Each number is 128 + 24 x the weight over its row's rms, rounded and kept within 0 to 255. Layers, rows and columns count from 0. The size above them is the row's rms in percent of the matrix's.

# layer 2 MLP up, 2304x576, rms 0.0442, rows 617-638, columns 432-575
size [ 98  97 104 102  97 102  98 100 102 105 109 103 101  99 104 105  99  97  94 100  99 111]
[[123 114 126 160 102 121 153 147 121 130 109 135 107 124 137 113 139 121  91 146 115 171 113 158 102 137 119 146 153 104 144 164  93 150 164 169 131  84 116 142  99 182 126 153 112 116 142 127 118 156 149  86 177  90 100  87 153 107 147  90  93  97 127 173 134 154 106 128 114 118 130 105 111 171 203 137 150 108 116 125 106 121 133 115 163  99 114 165  88 148 163 108 124 111 168 141 108 142 128 123 135 137 127 127 116 108 130 103  71  72  96 129 127 113  73 122 126 150  73 176 100 147 100 111 140 108 141 127 163 127 122 150 140 147 104 105 115 155  95 125 155 118  90 126]
 [153 153  90 153 151 114 138 163 115 131 134 140 150 160 107 135 127 131 119 119 161  90 118 121  74 122  93 130 151 107 157 104  97 143 143  98 155 110 119 109 115 127 137 114 119 141 158 165 155 117 121 141 115 100  69 152 142 123 142 133 102  52 104 130 128 107 135 130 133 115 120 118 149 171 145 169 131 137 123 110 151 157  67  91 146 124 118  88 151 156 148 156 122  90 145 122 125 195 132 127 168 115 142 125 149 138 145 135 108 114 124 121 178 105 141 104  92 176 134 142 144 151  96 147 165 121 122 118 147 134  99 131 122 121  62 132 132 128 121 155 114 145 124 134]
 [108 122 146 137 114 152 144 159  87 134 152 121 111 154  81 112 151 105  98 139 121 146 135  94 124 115 127 136  94 143  96 131 140 157 102 143  97 138 129 109 152 139 121  95 118 120 110 145 133 126 141 138 146 102 132 107 151 135 150 158  84 158 116 134 148 113 125 165 139 132 139 133 153 164 122 127 127  95 140 148 155 135 129 135  93 130 130 127 143 147 148 140 118 151 129 117 148 125  98 125 172 127 165 118 149 166 161 105 129 126  98 145 134 121 102 151 124 110 125 101 110 101 102 145 106  92 108 127 140 164 128  78  94  93 112 120 106 139 163 120 144 119 110  79]
 [102  84 138 164 156 118 149 145 147 142 137 121 116 151 104 120 134 144 110  78 166 127 112 118 108 147 133 102 118 103 159 137 109 135 126 145 135 131 140 142 145 160 124 104 128 112 102 116 121 125 107 103 128 162 142 141 123 176 138 111 113 129 140  81 105 148 120 116 132 100 131 130 103 122 110 130 161  77 149 123 112 174 104 101 122 154 133 139 154 136 147 143 100 167 109  65 115 136 115 124 127 108 124 146  91 107 102 110 115 115 131 108 133  92 124 102 130 148 112  88 161 105 105 120 142  93 123 139 154 104 121 151 121 131  71 109 133 146 109 124 128 129  80 141]
 [127 149 103 158  98 114 137 170  98 116 126 110 140 148 149 145 128  87 111 166 158 131  81 145  88 172 144 103 111 105 122 111 114 122 105 117 140 106 142 137 178 104 139 121 140 169 168 144 146 138  96 118 168 144 118 124 107  86 138 152 100  90  93 177 170 170  79 101 118 100 145 151 121 148 137 126 114 117  95 134 175 128 113 125  98 135 153 143 117 153 117 136  98 130 138  79 138 161 143  84  88 158 103 155 120  86 126 138 116 116 147 122 117 129  96 138 168 106 111 142 109 113  96  90 181 148 140 123 169 127  91 123  93 104 132 145  62 146 113  76 145 133  91 151]
 [117  76 121 136  94 141 108 130 116 143 134 173 151 161 118 132 145 129  99 104 121 158 177 166 122 110 109  96 142  99 132 128 100 134 119  85 132 124 108 125  96 162 131 112 131 129 121 117 130  89 120 109 111 106 124 114 114  96 108 121 115 142 137 122 119 118 139 121 114  99 144 148 125 124 136 153  79  81 153 140 101 149 107  86  91 152 162 106 101 151 149 139 107 113 138  51 126 160 117 125  93 156 145 131 129 125 117 204 120 100  94  89 144 168 102  97 143 142 155  87 114 157  87 121 133 139 124 128 184 103 146 117 111 119 111 104 128 104 140 168 170 139  88 103]
 [112 135 133 125 139 111 111 102 136 138 119 140 152  75 142  96 145 130 112  98 135  83 158 106  76 157 122  77 170 123 135 142 135 104 122 140 181 144 139 102 123 123 128 133 135 146 117 145  99 155 107 103 156  92 142  61 151 140 159 114 111 101 146 128 116  78 133 120 111 107 197 124  80 147 106 159 131 138  90  97 132 111 156 116 149 108 153 142 148 127 111 119 113 151 194 120 140 149 133 167 101 101  88 128  98  87 118  79 112 134 135 114 128 114 104 113 149 132  81  98 111 127 131  97 153 128 121 138 157 127  91 151 123 116 141 106 135 141 126 103 119 150 116 107]
 [130 108 166 122 128 124 142 130 140 158 139 106 155 121 141  78  91 167 110 138 107 121 150 111 131 135 151 132 128 100 128 132  86 153 152  96 152 179 161 112 117 162 107 124 123 135  88 128 132 173 114 149 126 176 124 131 107 128 103 115  93 135 135 140 172 125 121 144 161 105  96 117 116 125 121 106 115 117 157 126 162 142 131 149  85 164 155 120 131 131 128 138 106 103 130 138 137 141 130 175 127 130 118 122 128 106 127  68 157 168 135 128 137 141  87 113 115 106 145 117 129 116 115 137 147  90 124 158  72 147  94 109 101  77 116 111 165 142  97 128 151 111 134 133]
 [113 148 101 141 133 111 160 134 156 127 109 133 160  99 147 146 127 131  89  94 123  98 102  96 102  95  61  85 160 143 105 123 108 120  96 137 137 116 144 115 111 117 154 151 103  86 122 119 135 132 119 119 124 136 119 108 148 170 133 136 139 140 149 130 106 125 168 101  94 135 145 144 116 173 205 151 158 133 119 112 157 164 164 115 121 136 162 141 120  80 112 132 105 100 163 155 150 113 136 140 116 110 138 148 114 102 115 148 110 133 107 113  87 116  66 112 128 138 104 140 118 127 135 118 122 115 133 141 133 103  66 110 172 105 155 107 134 131 141 113 152 118 141 101]
 [144 108 117 143 128 127 111 135  99 160 158 126 159 106 135 136 128 119 110 140 144 136 147 133  93 148 108  98 160 101 140 120 152 127 108 138 149 137 107  97 143 126 119 200 145 110 119 122 125 171 163 107 147 150 134 147 154 172  98 112 134 135 104  85 113 145 147 125 138 130 137 120 145 153 155 108 114 133  97 109 153 145 121 122 102 129 147 111 125 129  81 135 113 101 180 112 179 144 129 160 111 132 120 130 116  81 104 146  98 140 136  87 122 150  99 100 168 117 109  68 133 129 141 127 121 109 187 134 165 144 103 122 118 136 125 136 115 123  91 106 128 147  91 135]
 [145  95 143 138 108  93  89 113  92 117 154  75 178 123 108 102  84 135  65 138 140 103 101 139 149 121 101 130 164 107 108 125 108 135 121  81 171 144 131 141 202 127  97 132 126 157 134 146 148 106 121 152 146 153 120 133 149  91 122 122 140 107 125 211 116  99 118 144 128 134 144 145 148 124 124 102 148 135 133 126 163 125 146 159 132 142 120 125 138 171  99 133  88 144 168 151 167 138 135 156 156 119 116 127 130 100 155 124 123 132 112 141 119 130 129 131 120 136  95  93 116 122 140  87 159 155 166 158 129 153 117 117 126 110 112 166 151 128 146 119 135 147 137 126]
 [116  96 110 159 118  73  91 140 125 143 205  98  99 106 123 150 115 109 100 125 145 116  94 152 131 100  98 123 151 149 144  78 104 156 128 154 122 100 107 125 129 138 177 133  73 112 122 111 118 148  83 104 137 130  80 137 120 100 140 148 140 134 143 116 117 109 103  86 159 108 123 119 103 131 119 107 204 150 128 116 125 121 141 119  93 140 110 112 140 150 139 134  94 130 146 100 109  98 123 133  90 138  81 159 183 133 138 136 134 113 107 161 111 148 113 118 132 157 104 114 126 110 109 163 131 141 103 176 120 130 107 137 120 162 103 146 170 132 122 148 128 115 163 116]
 [120  91 174 122 111 152 131 102 117 161 144 140 101 125 121 136 109 139 159 192 140 145 135 166 122 148 107 107 125 138 105 110  88 119 128  80 133 114 144 120 123 142  98 139 138 107 160 121 141 126 139 161 150 111 130  99  92 160 153 124  80 172 107 140 148 206 148 148 112 116 165 152 131 122 108 102 145 115  97 152 162 149 133 147 131 167 120 150 152 118 171 121  98 123 118 141 169 106 130 127 151 108 129  85 105 137 113 108 135 115 143  93 143 105 165 132 124 113 119 108 132 143  87 133  66  85 136  84 118 148  83 139 118 131 127 168 127 117 128 136 140 122 132 139]
 [108 147 134 147 100 137 123 110 171 161 154 133 154 114 100 141 111 110 142 114 127 143 118 123  96 122 155 107 124 130 115 164 131 126 195 168 174 110 140  87 104 125 132 106 120 126 110 152 112 120 117 103 130 153 119 145 141 100 159 108  76 107 136 119 110 155  96 125  95 120 149 119 121 149 109  84 111 118 143 135 113 110 120 114 115 143 150 114 144 148  52 124 140 138 136 149 114 171 124 115 124 143 118 101 112 114 128 138 156 119 132 143 147 131  97 159 166 144 124 109 128  91 114 108 100 103 145 136  99 105 129 166 101 111 125 165 135 123 114 135 139 121 133 119]
 [101 168 122  99 144 125  97 138 133 170 129  76 162 169 121 122 154 142  89 119 124 111 151 123 101 113 137 103 111 100 141 122 127 146 124 130 133 103  99 163 135 150 140 159 122 124 116 133 148 145 145 134 108 131 137  99 155 122 156 139  98 115  84 135 100 138 153 134 142 117 147 127 129 137 109 164 164 139 108 142 175  97 114 155 123 176 128 123 126 169 121 121 119 140 167 141 165 144 100 154 138 106  84  97 136  91 156 112 132 123 127 106  85 147 111 149 137 150 103 102 138 152 142 122  93 135 128 144 153  96 155 138 130 115  68 132 126 144 114 135 108 135 101 162]
 [135 128 131 157 110 104 147 164 102 150 122 117 138 142 112 156 154 102 122 103 146 119 155 135 110 117 129 174 132 100 169 106  73 117 145 156 127  86 121 128 144 122 194 108  91 128 158 105 122  79 139 133  60 111 137 153 125 128 194 144 168 109 163 201 128 150 117  67  98 123 130 179 130 153 146 145  78 107  98  96 110 168 139 107 130 121 101 108 135 129 113  80 130 110 170 160  90 136  89 136 144 179 115 132 141 146 117 106 113 130 137 143 155 120 151 142 158 126 143 102 123 105  65  73 127 144 147 169  93 154 104  97 139  85 133 109 102 127  97 137 116 131 120 138]
 [131 187 161 153  96 127 159 104 137 139 137 105 134 127  85 137 133 119 151 128  94 109 115 139 106 139  86 120 144 115  90 138 121  95 134 126 152 136 129  95 113 147 112 107 121 119 115 136 168 109 164 135 103  68 125 110 177 142 150 172 130 136 119 110 139 149 144 140 129 142 102 128 104 109 154 103 121 128  86 124 158 135 147 131 145  90 133 139 129 111 116 131 101 113 123  96 137 153 123 149 135 106 114 159 109 132 103 139 158 137 149  96 151 154 137 120 189 127 141 108 142  99 162  85 115 102 165 148  90 142 123  86 145 117 112 106 161 144  83 134 130 126 132 150]
 [165 124 136 185 123 120 130 130 101 113 139 143  99 122 117 123 158  64 117  96  81 152 116 165 102 150 106 107  89  96 143 152 103 115 131 112 107 119 102  81 161 172 107 129 147 129 163  89 154 133 158 122 151 156 109 137 147  94 105 102 101 104  74 158 113 174 117 152 116 121 150 110 147 128 117 126 131 129 136 158 160 118 162 112 103 143 156 142 126 109 142 137 120 146 167 151 138 140 111 125  94 126 126 146  99 154  94 137 118 112 137 100 153 127 131 144 105 139  97 120 159 134 151 141 141 124 152 132 149 144 147 137 132 142  80 136 144 120 130  98 124 138 104 126]
 [151  94 108  97 146 144  86 159 141 166 136 121 105 105 131 136 113 151 116 163 105 128 163  84 137 145 113  78  99 139 146 133 122 146 103 117 135 112 111  92 147 136 141 159 116 150 130 117 163  77 135 117 143 109 119 131 170  87 135 150 104 128 140 182 148 132 125 107 146 124 124 134 108 100 122 106 108 119 127 128 168 137 111 112 123  92 111 147 134 128 113 130 100 165 159 118 155 133 111 124 104 135 101 132  86 154 139 183 122 116  85 180 134 153 168  82 130 143 165 143 156 122 138 113 120  99 156 137 128  88 125 129 177 131  99 146 100 169 115 164 135 142  66 115]
 [150 137 144 127 163 110 145 133 110 124 119 146 163 135  89 123 131 122 152 116  95 119 102 130  73  87 148 134 104 134 158 164 149 144 105 120 117 159 147  79 140 168  91 167 104 161 141 157 109 126 143 134 149 117 128  88 129 118 136 134 104 141 156 106 118 118 123 111 123 131 135 113 106 160 186 137 115 120 138  92 142 128 117 106 101 156 143  58 142 143 109 131 125 152 117 111 138 179 103 140 130 151  98 113  74  99 177 102 138 133 128 157  95 127 125 148 135 132 112 154 108 151 134  83 155 101 110 133 141 124 113  64 147 126 108 127 117 109 142 152 135 122 155 122]
 [179 123 175 136 189 102 113 128  74 150 108 112  84 126  95 112 115 120  99 152 164 116 145 117 117 106 122 155 117  78 126 126 105 128 154 105 125 108 117 175 124 153 139  92 110 115 139 167 140 154 152 118 148 140 157 138 153 134 107  99 102 146 128 122 120 145 108 172 115 132 110 146 154 135 113 110 141 118 114 166 142 116 137 118 116 146 100 132 111 124  88 119 125 115 124  94 167 138  95 146 155 133 134  96 109 132 146 183 153 137 100 140 132 116  95 167 167 122 116 150 147 169 100 115 124  90 140 145 114 125 141 150 171 122 119 152 138 134 138 168 138 110 166 102]
 [101 114 150 103 145 160 147 109 116 179  92 112 152 150 111 176 110 145  69 176  88  91 126 160 160 124 110 149 132  99 151 120 127 105 106 116 116 138 144 142 120 134 145 141 107 171 111 110 144 137 119 130 134 142 143  84 141 154 121 103 119 142 159 109 139 173 108 108 145 153 120 123  75 148 165 120 121 131 150 121 149 153 139 127 103 194 102 106 107 130 130 143  95 117 104 175 153 134  96 170 157  54 103 136 160 143 160 113 116 146 129 136 137 153 145 111 115 147 137 130 139 158 125 123 183 147 116 148 136 130 168 127 148 115 138 129 123 138  95 126 123 113 138 123]]